config = dict(
    n_head=4,
    norm='rmsnorm',
    norm_place='pre',
    norm_eps=1e-05,
    init_std_qkv=0.0248,
    init_std_o=0.0,
    train_tokens=861200000,
    steps=3286,
)
Each number is 500 + 40 x the weight over its row's rms, rounded and kept within 0 to 999. Layers, rows and columns count from 0. Numbers have three digits each. The size before them is the row's rms in percent of the matrix's.

# o: layer 8 attention output (transposed), 256x320, rms 0.165, rows 23-53,86-116, columns 0-63
# v: layer 8 attention value, 128x320, rms 0.174, rows 23-53, columns 0-63
o86 096:557508425467506515445453441499599533508544455534443563588561511558469576516576577482501581479485571501461570496504433525486573505477474486476466450469570533411470470427543472498447468500476484
v23 101:524512496478549488542502525520491493555495471540547477519512577487493575440581507470543427529492471511507452435453470524482540500504563540504485524519521476527521420469539523444565490459526556
o23 104:524571465503481508454502465497567506496542483513560484548516496523499522462533485438535447517531477470547489456484477502559495516468481512524482582473440494484570485552479499458484385468563493
o87 101:575507497516476598496531489508549547467511500513416524574495428529553461479505529515434512522493510482498582543474492473540496516496518534463492506473525539501533505445565421500461471494474519
v24 109:565507503547462525447488495515531436569483536509551438483488533520548433493459470515545466544499496522476552510454485458427501484396531453534592538482547539538512508534514483440519488585492537
o24 112:536440552483471534473500491460492511467509465471537402442528505485476486553518605511589400505436469524394464500488542432491537470471496470509474469609506483553526460568509454480510453512424498
o88 102:547590489509543514500486476539575496486490538422511556519553523566523495450496535455419482536527523473486435557481518534601536473531505545462468519414489534505541605524493553526437509514547459
v25 109:517421515532524547574486547518441518461476479508531543503442475431536503456558509509420499471475514455519523430520514508536529468469549469467393433570557509534557502519452424464439535500522467
o25 103:547489514474510550564546456519470507492469446503598597526488496405517464432417509464432446504427489517525513530492529446529490454525500516464496476518537604444567553474496541582518490501544472
o89 101:530473456524454531532425479505545551460505436510431532472479483420509503506453502469499482391510510522510516560551608505517521419503503486494537490493477450510471425490492559496446557562478427
v26 110:520515459539516493458460551543433559467439522484512513487522504524522461435472497514526497549508536497461495478444483438481491530525417482468470546439527426571463489538495524509472476484478477
o26 111:551576486485508559498522475521476590532494587463469510442477488476534449481457538474495501517497441520521499546514522491488495476490404457474485490506610526477490437501542507492519525434503582
o90 104:522485560536465510483503515451517427476524486477415546570528477456473499500446506483501527524532512397500533501484564461516491540537410490510431479504486488439526490524487488476457494469467490
v27 110:537458488505546513449591433616587535490446521543492526479572527543559496438522631488570529578476509491504460518492516550500450518505458520545554514518479513520527494494542456484510466462495531
o27 114:497437521425574486475482509547533547445451599574526477450574534528494463431491578473557490544469443511518504491522572498497486496540412512512522523534496543535529572513533464460528544477515535
o91 098:504512469422519530574568559414454487512448469558488510570482517437546478530518476491507526476477452540580502471623444519496528523474497554536512474446521501475506502540492540544542453537504469
v28 108:468547487543487552573566508511493528580523457538541507534451504447527464478497477470499503496537529503493505521456470469489501505495535498577492494492593562560572540529511519497404547531484372
o28 099:490466463519550514489592528431470508591533452493487507559482507550509462453453516463518515537468504541475510510510474459496539479522489481540589529498598500469573555514543531499426568563546569
o92 117:493466533461540525557538512561538459560494459494462512502500442466461514509450489478559416535507507497465495457429570443583485490456463468505491501476490484458479519508470442493588486476451537
v29 105:499485524500440514487486453495519571476422536534508465542453530481442499508489528540527487457497551496528500427505452489538448430457439476506441416519447511563511582520489480508553452428542520
o29 102:554587448434427454525507544539523458525470438483484472552480550512398497503443510453434485457530497458582523472516504521505532428500511488518468461515485496473501578557548443462452494511493509
o93 103:481521431513418495545440534521518405550511544464475474425501478495470460613522528483503507505500491481536448547500530575495529563495484563453557543498544481506546505491507523562526493466575466
v30 111:516518493465447500422487535491423434475491492464490602585503445534454506467486405509449508491471541544416525553485555519433512474514462490464466474507514487499434498499457481555484535490560403
o30 100:503430536502516551423487585450437460550437491500464519570534510494514527512481469444475528505513550479476555595471533465437489383489481475446525505558484539532482467517444466544536553434548517
o94 104:566491490578522509516478520573512568572535512488463462559477470527565411492471491440476496535412464551566556577487475531496493492506543504546460539484488433485518443512462463443543525553528480
v31 106:551492462513530508519498552485451477489507482541519571551486554526484476550470475507452452475465457578528553535448539535538476445547519498516531504457608480507544482518537465558456548468551533
o31 108:468420529451548458476507556500505484507496499543535534572541491562516471520495502531499395511487474501553565506443517513489512422544457530466502488507540435508528531523508535507440562511592420
o95 106:449566484464437458495505535492453514477434515501546569533494510442475482471467495548491516536499506438491502529548503479542512599437501530491478527484555524537438443492515493473525542552484485
v32 112:486571577534454568524542547482461555450521527502476523510472472581525534481578540474447366466486438561513464529515462448483474528533540507435489497509498490410530496518461421526417494495441515
o32 105:407543559482452459516504546530491484487572549460488451512442463487563575452466557527527439432512452565579514498524519477503441494511466516490484481490458511523537513500396391516495510520441492
o96 103:516457438532452565528498461576556486572469509474498486481498516511516502484517475533516544495487491530486529606506562532523498526481560488500512502514540428552398529523542390485563561491507490
v33 111:523562521464534486487539547437518459507440464472565513492534510491509452564481508448445562475432571495553485550497536497444506513585484463512480552555495463454503521507460430506522473499482463
o33 107:500467467485525504496554513535503496590563506470535483478529488489482454484481530489485512500424499508481513489469555535449532432459511522522448563543500470537445492453513468500521493493449480
o97 101:531522454518553524517460473527506450517566457480479507491580540509535493496459472470462534474502466489431563393526475488443459516452569466504497475490470434490565480411453557477505469531480558
v34 114:577440526472455535448419507506488393496381553488484511475561531476519456517492496494447508542461502501445497529479436513471542517532431559536485546539546479460552515533414555525497529457437523
o34 106:499527439538436485531509513544531438495447492494470500506564536426523438492452520455489480481419513525462553570494454491458581406518460468513473618567503482443498466491473551457443503499469511
o98 113:420516460399570456510487444482478519430485526613491562450534496517555485518442504499438521497550491498506523403493537466565488470533462468473549412516514516572567541496550473415513466540510523
v35 111:532484522526545565536567498546530505472548424462527515433522495459521464528481541494494516439439515526477545477482533542524503491520489521504453453463531570548544436495422391555483540529476407
o35 102:517495549526438514493533513525507512456521432548556533499509576470478535536507549509522497490389407578452579517472513584430539474541546485515511481469551509500507430426474408510450563521440519
o99 115:477506461481452549529457501476525512467448557487480478491535440492499508454537538460577496459518411488503474508504472446472507453449467587542515479499459448544467529499454497553579511472529500
v36 104:507498486587553464512541485515468438520447542504522511442463599450553532476602497580492519469478541480472492562518503490537496462531515498431451514539490528538615521500570447459461573431480508
o36 103:519501473527543511490499540492531506467435492495554516481487628533520486519538496555525536519469519510510464536503431572493499488487461490453524461507508482581576581483492501421449523513541513
o100 106:520482483455535438489498500531499481519481504486459525528485513463563491470444457544495481493555514585557496549557481508559494519527452513565624484450484468454474531566503427498494412445529507
v37 101:489441441453517513477586547524494520534434439478582476495517513522417493486539550522510480497481524492480485520542496552538452525494491477493550481538495494429466476556510535475531492505508487
o37 105:524456474491496506537523563515505538505507455494574513480475490501396475502513508527454522535521501440489459459493500486449498534480497509490544499519415492494459476529552521491511499460471439
o101 101:503488405529528481514558438461527546507496549504482564484457513552578487529452447527509439501480470553470524499535574517493570503471494465517506600503507517527541468492522439529503483533521528
v38 108:512520442531491488506449497509504495535496393491483495541452482520530490474579558535532499477496522484427520534519549491505542578498438473501488450496555463506519475429527501467482530426473477
o38 108:487530458529465497542452510605592459503511526456550478502477489469478497447441584520585488533456524486456440585557469466474540568490460476434538498484497459514545464510523487552541518486457484
o102 106:525481504513458524491469549492461523504511522498469503480489502507448453494503519606490566544553478513497499513457497501511503508537584446536432571553549519525494552491475484497537500412518471
v39 108:528511519491497505412498511516495456520464485479552426471474443522493504486513518466474502547546473533506537475589555469572480532462539476561512479489577533475463482546515458522524504519470486
o39 111:520545482545514445504438474521553538529487461468485469500465459506501485450534558548495532476486530529587573548504438458578413575466419501554570470497540563590469522491502462489486527558465544
o103 103:540499490511439530498538498470526511474556520522559504516542508559441536451512496512536532471490454519488485548433491487458479404509481559464500526455441493578488494520426487452506478485498492
v40 115:523543516482572510521497513512486525503533497492463496486565402520487541494525492486486477583428471555485518591472459412464462571577509485551571572479553446531503444476569461528505512491580510
o40 109:550572486484529489544416550514414428492505466542460463490543519494500565490506503486556440521502438577504507494495469500461442537550509501538550484478478441507552541501535549447506544481554518
o104 102:559532560538500511463526443526487586484512512513492503512519435513519443554499469543477493492505581473582464373455436516495552482405531512438489547528482541457509533402548487526537538521509524
v41 110:509475504490477536475532456515538495506595499561535525484525475527519525571476465491506534471466578505443487480440456546406533522519543473497452580536542513455437436503507511417545423573406468
o41 106:502507440510548510512490427541552520453602528536502472412478523529488460485515532472495455522482581474497520488470490547423474501494457469507511574566533576489509487471506461410495474480507581
o105 100:493529447540420430448483486473463474493537538472497559580488490527514437398576462608390558507531448513498473455507561448435486524454564561480521512513582520498454487479507493516457551539433400
v42 109:501536474427427511488495486408473442458447520524509414554467563493511492536532578531444466471514566510487500501499465556465522473488537560471468498492537468476527484528511479479563563533519489
o42 102:602515455482544447479497509502475452434532583459538453469495470465585503528481462528463517483543534523446447500537471518467461541527513562446546494500523461544569457471479505530530497564549498
o106 108:505505445459422499523479408540502569510565426473462574531556514467499514497539502506496501516561415499506477538460521537499519492537487447503492473523577531515493541520519527523475448513459496
v43 103:480425496505482489502477475477450578543431509430397515489509455401435472487531513522504544516479547506488493511504521453481476571550504572522423413503503522514483493514570513486482538488504517
o43 102:522402508468547494549539447544465496480479504505468520549493447493514491407522572480484504530507396471494508545549551463537533524539464522558465410500540459494568501497559482538494490447496506
o107 103:498593449563534508536443507506538514417557488538504543522550551449588389517520564485487548529580523491511487467551476487491464475466495522501565467556488508522517534509536438514537449534485454
v44 107:525486466460495554475497509489469533534545476464412567482411449484473452508513443541488517547589471536445540540483426540515516463478579502536510469538517455461520470482506507450478562531499523
o44 110:478567560446494468447514530464570467493503489446449553496446473470571560458489500611540532499523467483527488547546524479517512464472532527453523526425497536419475512421515539446502554528468513
o108 101:562449537560456486471484462435543465483437492470566561449545502501527509417494566435488516444464495482487470511481505506539534499461477462496487492520535464493519509581476534530450503470577512
v45 106:527461458397555472479537526460477553485503516554461530464508555517488487495538480473458576514505566515489452506617462513497425482412516559545496491431444532510575538464503559519481531491531565
o45 107:490470499423547518557598474469497525519461503538485488522490495601578531494562471455513482524539480557585505449612481492599513465447421539514465525423497529512546434569578516534530555508444446
o109 107:563485501470481496462489500544466501480516452513510592460540491467517431506514448584536437390496515524492471465481416595470479441482465426489519520487463487489531470464446521510518510560575541
v46 110:489540501562470511512478472457450488462515484556524483535503522495507481534512570488529560540491417546491564444559490512511512471419439487457514523493473483470474440461556521428441477475611534
o46 111:490530481524504481496430532492567540509496513472499503512485474483443439525486506409467541545560441561437481512511518444495494474500472509560601538565407497435546504473521476472482473457610488
o110 101:563435471502512559482515529508471483497507518459526502533496478491471540455473575465467574490492549400511458555578395551477557499523488444458516535538473493543491486481443477565537474490526537
v47 104:456494495497532522508441453412510552602500487490487521513564486503538513503466463538494517505510485476512517544476550475522540540503473475460538488528506496496557488535559529542602484487487512
o47 112:475491492498576527470412478449424542570557539476461494498514524435596509486436492505533511546521549509511480474474507505543513542439421479508502500523442447535554451517492565560528548508479505
o111 102:425468535496486517522521559511573456494530483546546504513555470541502510574531581506463475530526471447531505486524546521468496538538546584498575449470546532433484490459396534547577480493505501
v48 110:488532476472454545529439496535488569512492495439473519526515531493535474550494492504536523464512520474478576502477502450485589525511557554505494404514490540548473497534423513546527590502486503
o48 111:483506468453563493499535484571454474486539508537485538593510529498501497490417582554538518522446535494490522535507504510490512554492501518471501402431495499480511444544439491518461535579489543
o112 098:507488539516508530493497542508533529529488467597545565499472476535450556501497533535505467513458445522501485539558543529455496476468505484529519548513490525446494500437526469535477434503615467
v49 102:433478508439478512454459474481556445479534508443492502397555527568497465468519439510517521445502537588464506540500437446454498496452533504534486498535456422476535521493429478457431531480554536
o49 100:465508535447493497480559519487559467463464537440511495446532548587498432561513423498471472562523530563481548528511526476495526533528533514436480433514526438431563486529500471500498493436523424
o113 107:483461513542462532505537500501541458521452455532480524488547457555517618496522505467492514454418463517512499428476570537550460478448526560487468520501496543440501556431470498524508439541436569
v50 110:548518477536512471513493499501568493500538539516394497455508507461523470423497456421525456454445504532490401469566499447497505450495482499455557536531546472459398566509545484507548433485487477
o50 109:534456451528538472532525493533500509505489480611412468492424444438551459520509533471530459474528541528493482571515426546457486421444474508521546542585506487543445584462565526509511512505511568
o114 102:479457500513493532525521497582514505544486466486592517444434452515519559526452584508546538454524457507488465506473497535508498488464508544506497550531475440480513542528547480515529529534555538
v51 100:515424462459482587476456518524455553470557470510513496473535450597566506464546504449566502462502500561492432510472463479490448535530555515463471501548578468514493493533475427480443517482426490
o51 109:491451515488444589484450531474467587473554430502422522494495522529533526565519590495581462486508535461570461521468468507494429495631549490488451506486543508513453507585511435455455538488430420
o115 095:558507439556452461529551502440573451548515498522519597480460553488506512475432582484486499506573480520473468542578570568491476462430443503541539456518475483546484461539470485521557494445567441
v52 105:474505515447404508533527470480505458446501538512481529469452470461547445520478521543464545490517548538512491489507522515476457552504496497552555484469544496497487492552486500515514531533429521
o52 105:487462444481448416471506464463487443437513459565528564487491506478514524479529536489494514528500541460556479461551501461428464463513440528477502485443543460521505536524521560478457550468450483
o116 102:488494495544498485435450493517530514523560519476521586570522486525508527518507474522491486507461514470470492508540576514448503484431495596510479461504542540449488484544458515518471497464502525
v53 111:484509559469479552520505505503565541514529521405534567581465522504509448553448476465504551499515519607476473530532464414500481485482490538495492514543491509491541461502458558537487489449494563
o53 098:464576500458514540486490510462513569533537444412570556532543549469469499535467607458522527402475526585455491456500517513531489548532433495458461461486478443517551475489497509568488530537567498